{
  "d_model": 128,
  "n_kv_head": 4,
  "vocab_size": 8192,
  "activation": "gelu",
  "norm_place": "pre",
  "rope_fraction": 0.25,
  "bias": "all",
  "tie_embeddings": false,
  "init_std_up": 0.0413,
  "init_std_down": 0.0,
  "lr": 0.00161,
  "weight_decay": 0.047,
  "schedule": "wsd",
  "steps": 11292
}
Each number is 128 + 32 x the weight over the matrix's rms, rounded and kept within 0 to 255. Layers, rows and columns count from 0. Numbers have three digits each.

# layer 5 MLP up, 512x128, rms 0.156, rows 350-404, columns 0-127
140105188148080090142091172128134106135120111156153124101156200097081097130129132142128147129126133146143137149151095075111132085097132124109162093113156207122136150102127146146117144151093091155139160081121160102121149167142142093108099128134100124121107112126159138094086076099135122141143105107108090131132123156134119143058136145157190207171139088193113091130169133121110170074171
096089116136076152149145126146128144098142126070148150135198153130106108116134096158156144119095098073125106166091165047128106123133122068113119092162099153161180197155150105118148140107105117088146161134142137022057150234152168100119142125109101082162087112138161146148138127123089141114100146123144156064171146153129154106104130166124138102167118057118137176175135146140134171088086
139114103149131119159169177168093124142139159080144130104140108110101115136193147159141103088139100043117166126173162067112099154134117119081163091116034088106206109076159169058167109096158069152142088151076177081109090188131147107141117103145178114143082119093102094122107107092162111187103187070174123134087130108183058122149108213214137107123096164099197132142117191226153116150097
098121153207125124171161181144155080088176113119092094144150142139090098136152149115140114066137110102200129105139125156110129137119129158124185144113127119116168188124163101125137086140139122119154139122098134090055174125144107174091118092093136121134088147137112124105108161142126164177089078050144156119146078165156107102205174117153108093107135142151176161115069188132191096112090
131140154078093071146198119149151137152129077204116153177058097076112127146063149101103146136108158158113127096150105147155117096143069124161119127082118103138152099154167123087132088092115112072155141181131112156111180107110118073112151136134168109141132128093096115114108196163154204137131130153177035119136144143180143163114140157129140088113175120100125182133086109118162127160163
132142166106118116149134149134110115157067083149102131088129126112145106101154108103125111090125169046105148146163163087136078136152068120065140142173132084202169106169160130116127146106209128136136139118137177131150153122151124113115150111157106091173140142108063068098062138121164163170095130139138115153095151126113126110165147139114114081104135134178171136099126158182198132106056
089164166171141116117099100119134139172091144183144177105121108110149095117104109082143106158127102130107137107138177144115148137112127134122143130125118089140195072104161157185146091138163105139117147141113161101121124142154166144108107103113123151163106202115108156140099096136134163095116118117122163069133106121161085167097114121121128094121113171150108147090129151159100139109106
127124117097138143110164158103122092105106144155089158116124141112077122210122182135129200128159190161108169113159150083122165137105060113115146118084164081115151133117193126058143121174073052132107132219134166132105132135159131034129110172130097106144125128127122062135119147116176170121097133150120108118164151167091159131211115146138179136149139151173104168146142138195224077116154
149153182174097127114153157166112104129120142181094152140125150130114137149100140088147148135087159161150133125165162093117179102088123070120131132099162129099143189116138119088151122093117128127144107161065191115082101176141100102154141117101118107150113123126085076122086150141146168140100177127110114086174131127144059141135117099176127155155165123148102126161127125142117120138123
077075095182099036086129041228014141130100067067192162173061057028137182162088197168232235070045098116148106178221140165073155136206129032139066148105098128143239045048216219122182040232094164105203169105051225014037153234159051090058041074114037237161107169174000000168255157162193183227148173111221063056104119172118182155126118149120084146053092046163182192108157123242056151010089
151129174140106154149118163228158077090164161111113097129141134149125100090162041183139179101133140164166089108201088112142158168139141125115122114138093183153160091074126083082122131170121158083103104124089100135095163159110099131141078133134094181148059104102123087067065122154114062115100156085118145099147162127138103147213159185186080074186187125136179095147146120178231148128073
000123187170147110123099127147129118124087105137089165167138070115070102110187123101113129134128124124157152136167106150129158084154093137143155173070089167150066108105139145109131107150182110046208135172104132158010180101129135177125130113147127133194116175112145059113115105141123094131111144110175166114155158107179117090079183145159108116186162106105185106082112220182151156088089
117130111163136177156182133188099169151110153123135173107145099102083124177074109128113165103106146149087114165143159140117146098176154094150117114114147164152158139073130121113115115136156093138140148089124153198110170081097115098062114105141094109116151050092122146108193117134138128101067159136154178154149171152121112136120151120152118120115154078132183129174124061143110135079138
105175138111145108122184131136110089134083108151174169119080123116094134132152136153109190132162101096098075153166110109062137093112088088146175094084080112202125154157147124086135115105143116158129195134152109097092156174097143140127102134163134122125104047125132117128107143061164134133060144099169085132140098152119114113068124155159146097158189140118131150106086192171129148144109
126138153136143089128131162160050156104154120110106170099084154163079136157106119115161215144138150157129161135139159101142101106073096033087163098150142097179181144159183123074120115120180100122131128187081149128123114180191164101095134128101099145120122132124131161076126183111143206173102128123162115140122132095121126116160083126162105100122125128133160168132121141183142134124035
124140103130184093148109137147094155192158110157133172141129152129128122166107194095138152137116138109129100117174166150121074108130175074086141148113133076138142145150151170119119097126200081115127133153129186160173128086184098063080086144090127120141101130087117066106109124125128079165138133154121119114127111126123138134167165147126135142088169106159159105119058129149117050101091
081177114132105151122104063116155224161112144123159095158124103115096095087116078111138142119101112127124102143101087163125078110141128164119139134187100089163161127161179128161122141150148128131151149147098162148161115169109144116096146156134091110128138129118098106150174112139114130129071141115230161145207115209138101124108081124155115094148137100123122139154114134144107133104136
140103138136112132140131121109117137130124122132082111146136124146102086139118140112137123090087140140147156103128175137104114120158108124106150101143124115145128145127162137116096125124119095107091174180132161122116144139176124115093103163131140135163120150118105116122118154125151131140113112151097091131128119124143181115141132152106157141157132123131146177142139130177121127105117
136066117153134113141124100156137141126142122072094071139163155144162126140162066149129085116104112095177112165133089130154104147142153112106145135161073125144153128171178206168156161138140139070120124053150123071117125188126116119122104151126117171181085113132111141117184115130110114162090128100112143096162122107115114142094110113175100125130124138131109115150138137119097151131090
127123135185107114129143109186147067121098110196119171126127099112082136174132176179210183102130080135172168123177144080103166123094132077124131130067098116128165108065174078096150051158094147101147176081098239092089165194125082138129133064104072221119107190157057072148157099158159097172088114116140109147190152156183104124167160195127085137124120069118170131150128159169087118045118
119090104137101153135156096149152153134129113125155171127165139112111130134094139124085096104121127092128119147138171150117090093160169110111139117087099189148135112136117140119113136088098100146173121112141147122146159112111123144152132167139155164147130143129130096101111139125108134108128119100088062069143169136128124136132166171148122081082136097157184153085159161124133178135139
049082114157103122138095129129119090109090107086122094190183080157079085095116209137165117058151098149080064192106104132148158109142143092101144148086080107168125151121143114098085114165166104131119170129160174127119180153201139114149110098120156124109047136137146124096088139131137095155040156166177163174162147142102087122124128165156160186207128161169135096131132135146113185123101
090096137153091134173186099106145109127082126191098115155069119106122132190095200106132181125119122188195145084160163141113126137094092157195208118071129115165143143118136051087113129060070108085150142165095117117093174185140102144139138113161129138098060124154155051116129158145188159115076102077122167168161146123124106091085105127180144083107156160154156153126180088140168140084142
086114126118167141125134122140131125145140127066076069194149107134098093150192129147087174116097138144158130110126128166151151185145121098063146122070159097116137102154133142161140156096122115120188116158091165134132145129113108132129110104090175118150121146106092123096178105181138201143126097144110122140147131215131159133165131142088145114159139119147080154151061150173101129081099
112101144153098147148144137135098111113156117144122114166108120099136097133095156162150151106109115126120150097121173108115144106135114123081176121149120118123120126112154149143144093123147105105101142131096161132108155110143129104093118166135127160151104132095094097142128156097170116134116096131116123120132093153137113153170140115123158138174147127161124155136143125126127149108126
093150127163186124126183127161117126191133150109121150149116117155083128161112121060147131144161130170117104118186134066080078097130128132106110118118110111136113084141145094131164108149121120074145126077102114133109157112147118094104160119063101110128049131124119139109206181111085180141107120169168127099149151200139110159094143213138190178115147096080108203134159183072133081112132
182099185142121114152199145148125176161160086108070176090074096104087147126090132115202177158139144120112090043153166110105115090081079101090157075159090104172142142155142162125124117106152123084096114151134187111148102147132125098123085174107123131134149167119115118094074161121136163148075141144120082158155120127202135080112137142142183097123124130131150177173188119166141131135133
089147159209084127174128136203110160122100133137109093119123124124092119125171063185138194112125124143196071175123036177079137141091106123093149133108163172113112144089173099187118094168108148102101124049131128079093179132127103175103103153121062164142114120073124073127121147166137090164091143090095155127110133151137106137181203139126145128169194120091186131116117132153168097081115
160027157127108088110186113148123132149147105151108154146101124095102140163128106144199133174161073087130089183151103117076082105093142138132145127120068139122153163099173131104144105128133113076155140089152147052088129190125131125145144116102077181161057091102108139106106144096153057150174201059174175096137090115174164137079121151155151166202137182115149128172126140127121108092139
088112157137129136134146141108101113072065118171088119177207131112094090101163195101101149083156143113177050103090148090173098129134165121162140166148104148120155172089169067136164126126118148060200132158114148118113113156158119142089087111083165117154128107113149130109173093106101118118130129135108128081183125187164136158156161153147078136115127069115161102134087139120156165088180
055120156232135158130147105182084059128182153115149102129149116102135102142122170125150159124143091116073103083106141146159172103132125160090165141100079148091119133082167112118149119148105106104150154106138157136075101126102144144112135095169124135147108148125084143113121068037122063161110114130141163166153139182125129128160188163138120139170168074156122098132077130124161223120114
105137119137154133134126152132100138169098115114131095155104095138123098106137124135106135147086124156163122107136159104095134112143057112115163114116139132122139141121158118116122102121133104083125114133141130139141135145163132134127087189110113144152086117127108086132125145152164081134121140109195137115128130126157179067160105157152127158167167098097136114187122115167136134112132
146137182113128108105114130103099146072119120108092111179127150157141099114107105078137128071102098166119175105129164116156133151131126145185126123119181118198199128156166141102104107121079086178079095060137173154137117152088155121075109107153162159165154149133095094091133122159115159180102158071152197068139160060171195161116111081103131114129152131203127164144046133151120125106156
105139155144088147158162123161090106111133119116116104135119114100140096145116139190140148130158100116136159093134119112131126144159102157106137111125108132136116127100127158148142078149130103142121141135076166152091146126128131119124112159138148159141094120116091100123138178120173090137120113168135137113121103153137116131138146124159169093149129171133132183151113170121109122108125
105114154105117160120121106126133090156095107184123088138149157137138110166090093101115095106086092157122101102146129080124129123108162096132131107128100188095153163050111137121148126194073098136125135097145158129127105115137147090128119167179147110180138109125127130153092160092101032139070168097128141120167129159162140171135127115146093121159159123128144151202156141102113154121194
114139106115131097130116129123088105132098167057154149158088137122148128104146168153119161155110148128140153148130103139164145070223077139145105118130166148124119135134128091059185128116109115109115151138105112118085160110090188140113102119065154148172144140112110106127164125132148130143108131143134143083106118111159143140128146122100127129154135162129116124135139140122126104149101
064113173187118057147126148138152141126053076084121080164159148139111099055102140115123162060073181112105124179101120116159179128102108128085143129140124127143176187111179117157146134109127126157151152123129149103110074136144147165144111104087129120172131103073153092153112102115163116194102153117089141098148179147140119038125180107149127134153153168130142185139113179149090114105074
150148198170084112136157081115100194175105142175143141135168170164086112197114159143125143129079193125125151095152136083094138125119118096156186093122121155139096103146130190116089102110109133138178107131082123194158142130128117097118152077125148128116079116062138106091211143145151174151062145061115074128145154124140080135092090150102096152117159038126150206158131136138201135140150
134119188102157105102210123112129131112167138194089197120136156142138123157155113149142191128101177085116140066086154125081137086101128113154147147090122144148120192091150126088139153131079092164144142171138107112076113177116128091074123120155123099176096094089119042103144079164157149121137148102144098108123135134153133129069105171148165133135159093113102160130129106127130136120139
125088126110124146177147130086127144108114075105102126119158139078113081148155114117125091123167113079064119108172166172139143142136129125144160142148059126160123127135153203153085116128121105103163082143141126126103106175161107136099143088160139111140112128116097131149166163149133125104154122130183192117128106130124125066146130146174144135112150112183134145121063185136136124114136
142120123122145119143125144105144142112122121112107124209150136134157129149100074079136173067131125111103092131141117111181115121167131129059164127078150091103123138077110152190109103164120073157129082130097159053150156135131180125125127127150132111167094126091123133150177123125088068138137117072148131082197120184156121149145134155141109172166135102136198212096096149169095134089074
118077167165088076145145078122131162164136160131141123124069172100076118091107137126111152184125098091124139077114129139110107085125091095112135075141138164133203173128151194067094135138109092122139133177108130082099126121139154086168119183133146135152102129120146172118130106096172175092050122164181089116123175080102152144106133148157238156178132117085089131152201141153094127136128
129117145176070081126162075148140078079089156155088117092142148111091120130040096171131143165175137196169153096092148112128166153145109102150193124084155178209129195091172172196102146176077019160089085160120171108114066180179148144140119135120137114166108072134119155137115122117122100140092153145104092044088100146178202167088171120163162133104140091064095148105138116132125128071199
193134127105093113126108117113155144157087085094106161141140133141118131172164160171111151105107148173145078148129191095091124113087120131074140126233077104171107168134146136164127132085122142128092122153129125103071073203099136103109107140127089142128095083098133067088105121144193130120137147116150105167114107107119125101055135142183169131128146150113173173100135185189166126119184
132107102113068094088129121107090161131099147101098090199183169136154115102119152150096114147117100102097109150112132162170129167120120143109120143165114086168151184099122147099129090150088097156113147116126121124148108094169146173143143082133138134102098113134106115109125147105163095171136159113126159143131117113120121104084163124107078132162102129136162159168064117149168219136085
120144130101133088125119155140153150148190149033140106153145176160135103169093099131105162093123130134112061149165131128120096157129147122130136122101123096153141171148160122163147161148134122082053081125085091146130088165124144143127095183077112141171087098109131148110159148107105167187082123075108103082124120219170062182173123131084113112114176129172094135154074106127122158104120
115151113146183122137177104189116099146181184163136165097113153110118092110085166104126151102052145125077082094189144086083150105061108113139174118106084160145195123094116109178132162132104096129151141093122141152120112099180155078082150171130124135138157075112161088110134143077118117125107117142117093154133149152126106152086143180187122115140155043156117179141174132132157138149136
128089150143139104129144141188133117138105121104142134103139133107109113113132120129159106083151145117100103130133197129147123082114126143126211128123112158133176179089143153117205120141164124128126136151137092100122160146116120103085126163137119180154138165122127084155106172161161189099099055134137101118129120138118181106183138175101122098101175168168163131086089161125088079133055
082121139115147070134137129104159116114164186078099127093141146135141113165169164149154128111142105150116117075131110149113127131122117101122147098178114167118143122125148155116130097135124143109101147167142095161101103120112139107185078137093121130108081107152112180113149160125142114137120164141120147135118127081107103126187140168138168146156155115082106109192172086103141143155108
150102151097111114108101157122118095139132086129145135135154097081130123150124120155115136117121167126153174125182129127109131136177139099108142123154115136162139142146120135174127099103178124138130149137100118093117151140093114097141086098140163173102121147131124109113136112123149132145133120151125123054131129130172126108130119138145166124124123192126147150125170114110120119099120
151107177150093131134111111102059096127162159106104147150162133054108105118132171196120146134109132035076131126100137089112135131099065140076104132161107116070133121128161155133147133172159129115114112146139135132096103096152119045107122122152185128138078135120121085159132125115152160116105182127140137130118175138172129082164124154155145083210170143177096168180052107142186208169132
118086143118118094148073123154142123186132168153123173167154157114114127091167107159116152018089124146166057180119159169179108144143164128099131101182074141155168064117138060088112128161085106125190107147101107158118104140139121168143108140110115152107096074086130128070105180132096109123122129083162090087172146195119144142125133180164197092144178123153193125123055111136121150102020
135069092142150123121171100199094159158091100111153165104181152063118117099133136140108107142123108088150117144114115130126118145137111121069165125214059113142170144152155167131212129101169127107103083090132122125151133171137127086104107142131084152167124151132121146101143123128135102143114047191108161150180108113119104077104129186146152111134118144131125115091182096169094109129102
110061150156111144157181134130087065139168144168105154124180097132100131121088145089145138101126121095131062131144151083112133126117148151115183103157076166171124166102158158132131096130114106135104132109133149072099182199173099091121108150131142148142093091171151141146100116151098115079131106123142152132189088128188088138113102167169179141161168124102116103143157171104120125079189
047118185193083107165104077144183152142076176128114092226160114133111108075153137152120129182155084153228107181077090187040093140147085133114174141160096163167098166090130058060152080175125125077183159103093109078083176172222113143082099095105118225113084089148139110103129094156140111179067130142175145142133108107174109137137156191144087129112144137089165143146099111108176156085079
# layer 5 MLP down (transposed), 512x128, rms 0.139, rows 350-403, columns 0-127
143120093121133160167150127171138145145077124178101066078153179180125137134091131126133167146126125108100137103183109110155132153058133137101098138140154134120162140177154182133110156125131125140115096140148105115086116124140102159146155093110122156149159105137126113119146146085098123125168097112124114137100104166119104127140098124148123143107124133117128155120139126091061130109125
137132197071124127141113124140087178106168153184176110101153117091093121115164168117107113101143094062160088114179087132121136093152090150126112196142082145131098121122066124102109111172101099130051149136131078178179152128126094146147122178165127125119136164080111138171132164122162166167142133138099175174099137110091180078128140136144144095154128155178115150104065134114081121130135
125150085113109159081155062136184087109181109156094116114039131138179038105049203139184133070079134097180106124067105111086108101103058122159145151209139138126045109192155129092150117157173152139132132162109150107151197123189223121131211133056172073147075124146055113120084170071129125115187139107141149168063149133151119162230199143150130110146107128112157061243124083122082121108172
136130119107097162119143090119159153164108079082087077162137144137140168138111112174129124092140111147131169080184106060150119193057109156112169099137125077093179103127137126150154124058157126157122131142113147124099152196225121131113130098123179185103135097152169181169151077097158097137123097080128088077080110112159105132149140119119148146183131214077067101159161081098098126129155
089124138121164154117083168156108126104132152095134093147140172159143137105171137117127133125148168163117104146112151139115135144150131126119212103124150116119134166103104087092166117098164137146114172095150168133100132140135081128164124064146120141107157071132145085124135104202100166098089093182124122162155153078118090152118091146142121120108142097140069129094153119096170106137093
096101139132158098112087118107174119169157161160170115099118147157128108103169105190157099150133089120133133140097129114132168122104132101109159068113111118068131157134100161096111086077048122151163119095122119096124128155153167090187167117149142138123181090149141151109128176102115175091123166144088165114101142150184086145143145149149158149156134087100106172116126081099110153145168
144114149125154133102168136147119139117170123137148139048117131149102217105128091161127095133137133148127132161112104117157122098134132105158116108151114076077139097103146132122129130071130154117092116131125162183144136157084059117124110108126107123127132112116133160118169127134131154111119102130144140101123153115092110122171130124178134158155142125117083140149149127162162081117092
116122095211099106144095140134103123094144137142139133094078139098104077098121109152158157143156144167161106120215211145103164117087108142151109116102203140190127148117110112158175086100162177135127096137130118146087149069076119085161143131169108109124123103149068107115060162093151144156148179107107147121110150155123124158065160134135138052136117127162172131196059189095091140127107
157113093126107136131119134134111102149166164100123106125133130132090093094137112134157117121153100132128150154094120119149142132142096126074125129114111142126155067128102140169084153158101128131080086065139108101171148104120127142161199166126147158139153079145112144131129145130149111116127099111127175157107160166140100133107169167090121058097075104127124126162155141138185129162151
112092141132156111013114113171138137151095121147193102105103093115136255119127119134196159151105151120139097157147131131066129135138152131089120148108163131193130092095163122100179154166111180133158142165110151091096115161117043119122124137084097144159125114186086101132143110100124175165164106132116095091108140146028131130125101163097110139099074085144158141163136149186106116062116
176081145103154082168132109131158125109112105197117168121140158175045159131145158119184126127104106154085085079149141129137101075098083160108144188149095129104174126239069174071094147158159086146123116135093134192112112120126108083129224054113109081160172066153195174108103091119100203151112110155196158084121110111203112096112132091099134075147124143116133149101133091102149127214110
098090137112128118073100122176073120109161090123140102127132067072175134069174044139128183144170094236097204104126174104140146078160206142155087162121155106079079126117145141102169191171079114124137073144092180117088158112162145139085160107122117119166109200156067085118131094115170115172096088143129154162102168150094126140138108180096126149145183154124153123144070160127126095114150
142093148093124112077096110109139124112131156135106092169081105145125137147106124075059173136095171142150157123120123109127104128160137115147083142144136154092099149179161131159135123163100147135111125139083096166108129181170075135140141111135140133155103117151109133114136139132089117158099100143161109138141134134111160153115126134109150138153105206093128152129125113140101134119129
149107129136132074081168103124123086127153086145131143157085085162161159095177129066170089160128156125150117102136164132107070093127087142131136137132119109099111088159125088120129158183165166154092207140136115130139068126110162167112079095182115067139136143118115132096201125146167144116090101164113030136160111142140110123127122070107144156149124153121148150156124167136110103188115
104193090120095148115139160076135110134200119135145110196156137124064126134146182137148049131122193184070122061099119126123122123103080072078189101122107143136134073119130086118156104184179119150114099154181115116143154160114147095118136163159162136114116135192101166161200108108069126140157100202132168138140125116123136138041154108061130126101128095173129146113147085089154105082219
160176161153137128074134152109103124158162120123156087117112133091077186139090156176142143108174169144128123126108128124107165101122139138110119137129136117147142142172090095144087127190111103116163134095143169161118135174111108119141130104180169131129105098122155165114157130156103074124140098093149178112131086122152123111156110148110128140098104129083092120137099092086134120099124
159108161101124081132111150181132147097174130123119108099112168146093152117076166115116135179101121162147122137112096147175138175120126142156136096114177134108099131084097153138149112173123125120151164159109108123097148060075115137166124066122097124126130151137137138163113131140091138178147147070124127124143110126079093133114100130144195173132143155121078121148125085165092128134121
091138163137113092214205115133084167135084116139062143159128109081076000114127135158155188128104166122101140053147167127128101075146041091100176054116100117175134130123155153125142076094141058100148161154094173177145111137161211082087089161130118136180133174096065096094127193123172129168101124121165107086151138158255142083126120161189160119136167111136160163128161161153156125070119
118153144142148159126124143088110108127146055209118139100108109127121091144087163138100177111147151182102153097135167166093158136104109153134106117130158138094093128081098120115123079115105123175145160133116128179186111071118115126132165117168133094071134117123141114146143157087142146106164138142142129167101085133112141159168118126083142120143125111134127131099112162116124114102177
113114142158133109032155121125151154127081143146182098140099114119165255124106119136153120121153134125156184163105111167135099222127159111122084120126094124145130107120168127069184157128093098107158143111074101104119130118119044125122156149101109144145143137160095154131159175131152122110145119139080124129108128144067128122118166111102096148113078124118119138126163111137136087123124
087160119118139108128089138073088146128119155117164094136122144180143214128119129111186166153118124156120131147140084124132123112131120103129113116133168107153107146120116130125112117129150142158106142182121115115103144117166058146161098102112084113103166077127138158156101118119162116183089126132123168162143105110129091147106082091092140179132139131141144146141097098160129082140125
166145124088098119135139148164131123150200132180147140105154160124129139145108176178150113146197123169137128123134165154161073129133090143124117207100117118088098172103139135101191156071108137106114121086149084095181081093078155115077140163192130123112117135091066130150069084147146148080159136125165113146121126132142069124106091162100134086130100147146125139105097135122109094117136
187138115111177112106107094171179160210066199194054144125103138092101170175097123155107137059131143129148090101152120069118159135058092162178072137146099111098163143092113126127142139117148093119067104122116090142161110132096124107130162116153170115114107128050110111070117131132122144126235127162128186132115123158179227111116115155129168166124079075163110083140173146140165092102113
134146094097160120062205130131153091153143138120199097076114174132161164105064162141156120085197112117148165133137093129176095162110168109118112140143079154161067159125146101133118102097108105184134162096151129141113124100120117154106155140126136157174134102155140085109117118128169081166125159105131175098117102101080146142089133148132120121121137110092142098120087130138135144185111
107138185156073108191196163062090141157126123144073100180093129081085000124105146174119177104113121120121159031147154129151134105146073134103142057163118108113122110148167123132109046071153016097129145140077153176123130137164237076085096153148122173149087153053074090068144176119202107145118181157159138094163141168255120100139152166161173117205181135152163167137149145126161153080157
138160102089103123131120207097146104109157139113163156144098163153116118123140065112148147163132107100098130118159151135151163122111135130163115174124140117091094121152100166150120132128112124153104089141105140168123107115125100089116145149133094118113118136132105096093112145102116107155144161112175079097088106193125162093107104142131111117184118137134182143080129178106128179163156
070190152113163150056186157128170116133126180098235096108152113116133061069087113168130114094139171177175156159089107166166082118158149139052080134201139178114135114113105075115097137199106105113140129110172138131121172171090187132112130159121130060102093154125158069127133103150175096107159122157124139144105118113131158155152138150109071121128187121109159082104091077117145142092121
140114077068168110162197124081118157176139164100093096132072133184102185184111140153188106144117122152062183071132123123125110217166093201087080105087151079132130167171168114069138158109121052122088118163074179128132122140125041106119181131100118095146142149076136163153118094167166116148132091157162157184145105128151134162109111101140167167136107131057105106066170117123125132111148
104128120117125118113083156105143109163134179137136188095100175078190199144118139090126094126167053141119181124163071097145114167102136121144141119100068137141075179127071101085145104048088126104166096122187119127129084152108081115166105093157098139141135100165110109072127170212113109149114170102141137110131119156175175163159140094150184176143117084148120162149139160128070180130150
133149101151119157129123133110119144085152057124159129125153151131158088162127112120110103074103076086105122100115104117103155161139099126156095201124120140151102126154140139116128177071100175171107104153120154134185131098196166131123154107149151096100151139146112098169134168078132114094114107112144110067072148123144158175148100139160105122148095113091179126120141119155117134113203
122139152092138071153125171127135125155102073131163128156122119114092134149115137081137112154128110123138191123115114119125111101154103118172106105101179153125143141172168123195113133147090152119099139178144086088165094097211132146151085114084181155192119106163093077124108097139087132103101089093164160092117105106137141145119114126133158169166115183133151117110152124116111127127133
080134185150099130205175137120073163132114081141086125169141106061065000131127145165124149103143167124105130045162157121125127069189021134124141111140123132137146139119163168131137069061127038089157141161079189145132124154150220033115132152124139185171060130088088098058162140105161109131134179150164129087107121142255115064155135202153163103210183113120140187151149144128167126105146
153140178084146137173153126137131118186102119100083146099128157133115090128120108127120119104181136114093126110084126112156082158115150119171113171113147143092146164127177136108127130131143167147147150104131134160181147079167132166105161115131099119107147085102083118119143126164091105143153153136132148090103060103129151045161198145175067067123085111148136077106138104093165085115197
143151169156058103204183159118086140145160094134020111165118144087071000137111139159101157098146140123147181041144126144139125091127033176124140098157078125099121135163141119147107049086147001072155167143091138190150092160156226092091069152152130201143091132067088089035130178169186095178124178142147161104137157135234123090116158135202187107146186171107116164146127160147159118126148
162144114105134143093156136119145110131165130110131075100143112129114122157135147171123117114140146127134111123124143195123090162048093130183143160112133141119163094199151137121120138114097097092112156106133088102116093105104144172117127116122112145161108141124119140108106115148167141155114105217166101166149181099127147149165099126124150129058101117132095130128134114124102134096116
139143174150157145162152090159173172146145096152084166065151105117106127138072128105151123117147140097152116110152156160143102132071138101096129163136068122143118129160137120175066128140162130135104150151129117162138093132161067084161147146198121102125102100150134118183066105150116143119133129110088130135162115123122095096143103113144147125127105076083122134150101138138147149129143
113152089176109089179113136112105133128133116103137122141136121119055086167087120081117136111128200081157061116148142081121116094131157129122101127187130112070144122126148190133142083102098164164154131127063133154102159106159128183135093118085148116096144100060156184120115156137151072110162140130101187158151182153180111103111098106129144090149105169147099143124134151160137135142197
219153121082127100128117095105175117133093160137160153188163115205023150093155097143130117113120086162120115143145158133118109124102151102164114117120196102212114108185116141135141069145135166159184067056095174069159063156113061116164108082114070142109117158121067104069164116119065163125086131166150140080108171174213157174110096100129133110197158063171065151145164095186121102085115
148102114132123152172080095127129159137137145132139142096140079139132024154128100128131141138132060125111110100152105085099139135190146151094117157126122117150110114077096090128140121143100106142104120133189141134129101158120166133122074154131137127105127173129141149113158145137155109148133070113136150139128099161127112167139141113166103127133112119184125103121152186127115137120158
132127148094038133163129092082115162144133127138146100144095090139141097136081085094180092185102096090128129087161113103125092151140143121155083104140100158156151093178125162094159112137115145118114130149118085172113095195103124146135160130183097092149131082132161189144115087095156135206133128116114151165139142193161116108175122123174072105175137083115148160142128177082153114120131
169142130084114072104125152125129116142057106119103149130138136085086169086170153172078104103091147119125160160149164130156142059105105099158121114187133153100045083124142102150142238104125126117126122129134161142177124145153069094093131172044100119108138138085140141143119137141159114150125101140183193137147137113143106160143144107132126130102149158145120156135109105106123106131148
190101069104112123069156123097117127137129133093163093150124202146123103156119116132165125157109111134108115134112126120117125211115145099110086127101111121126150146093158170087200113142144134145145115097127121102122101158119174123146110163133108157114108123147137154109167143170098127131135181122138120108137124120056144168167131158122124150112084104062128145141107073146112131071119
057108137113235166198113172131121172140153122076146081089139148207105116055145112083112150163215084113108086102148145121140118110173105130129155147090181102067113093082148113177101002139161108152130130118167100086146172099188190092062121169091204090163132173134097109092149079099116186060168090147040100170092138163182222147157142071175114132143128130099128105129117130159140137087151
130106153135054150149114135138164175092123091118159214118108104150193097105109102179125129106147110112130131159132108137135132180127089110131155156070138126124097133136082114139148140117112102155108104128163165124187142099109149118183128113153125146148186130113111120150088155114082102141088161115100102160146111139010112131145127139127142148178126151128123126093140107130121132103132
109130142132143097156120143094160122120118157149185144126079152120104119105113119161124082102140167137116098126202122172147090127125125110166149133122088152130107141150149138168088118138137121096143110121113069128128142152117138176098097102109074140071157144092090125100138116142105158103110090144163129099124126132181127124156179157111087149084157133163099124135174167104110120193173
118191154116128160116134134115098157135130131116114157086154058136158084088204104125065108127106170165053089150164120142095107093058145120150161137129109116129176174142137127172098151106098138124117184116091125160113121128150149151090115132157113125180129130176099130122109161098113145129165124161133122069154110158126139098110121130130137146084070141115132151125117152136092142132146
100093153087150073121113058120130105134113111107135146151130140141141104128064078130122119157121107188128129132153102120143168115136151094136139160122111118091176160171116138113165132151110114168140136097156093135064133145146069152146180169108113119117139119104160124073154108149119140166097125106141147090140106122102110143146131116098140157148100169135141133166122129179159126130133
060145098115114093119139137165131143096123094119105120163107141120099170146117147158123124200108133158180121120134068129120111078108131079177103158154110136088122140071138127082130094099101144152094140166127086190109095119155108165125107120158102132083161128086116120142116112145139105154102157162124160173104140148100147087119113113151097201135144139129187140108183116116129142186180
146136165160143146148123132115122126150100061123152136156133125118102121135106099136123138127131138119122171161108176134129106086138135157149146160095123075130082154143132108158151131095114106134139096089109143112141162165150132157099134143163146098109167167108137097113093118147135136162122112077163103065127134179101175139090138100097091119115148149166110136117049151143137117109158
130104101144141135099101087115160164107134143123146129115113122143143168135148114111120099174116102156159130146101081131139119101095131110138119119145117104097118147137134076110115120145108144139118116141145125144119105091127116148146136111149136103156155090122143157162099131127101181172113150110125112158120106116137121175135157129134142141106121108116097122165141138147133135134115
119107163086166157110095146167121106157116093093126090107165137150156066114164052121166143160131129139163136124153115100131157142146113107122190086156135106155145057077092166141148078147103124125153159141150085061105151154093082135153102107117132144142161100087142182119136124134135160150099166121138107108141076065062118148147169155119107143136184108190152167157127118133162071123129
148129088121152194110149131134141110111147125107169184102109136129111110117185047117091085141077138171135076132168116134180085114119115110136111159113087124138172114135104076156111128156166126178133084143194122099132117161113174091065133114111145065102157105077144137132147155081199136177173164177165085078111086123121142128155133139124134145112147143119076141104144167068123096159151
161162141087124147109125179128099111129075146104140175125117167122145117143121126147085100098082168148102065147134147085144131164168110102140135123085122155113161154151125063173132044112116132137152128156143172119126190146086181109087154156127155095133148081116138104133140077097096116162176138110090088124108143135173169093101094139108182140181104115117058137156120125147158198076168
110106046110167112160118126156129204136097131116074126118133088170123062118105155168056124043159104135150155117134149183145126177107116124113116139204153062114147111119126167095079180062105104099108135138088149167155074119119133094176147124178118135092204127112143128154099160120134136123113166119109110103108151163163136130121144146159149120144055117146142116119170154098141112125120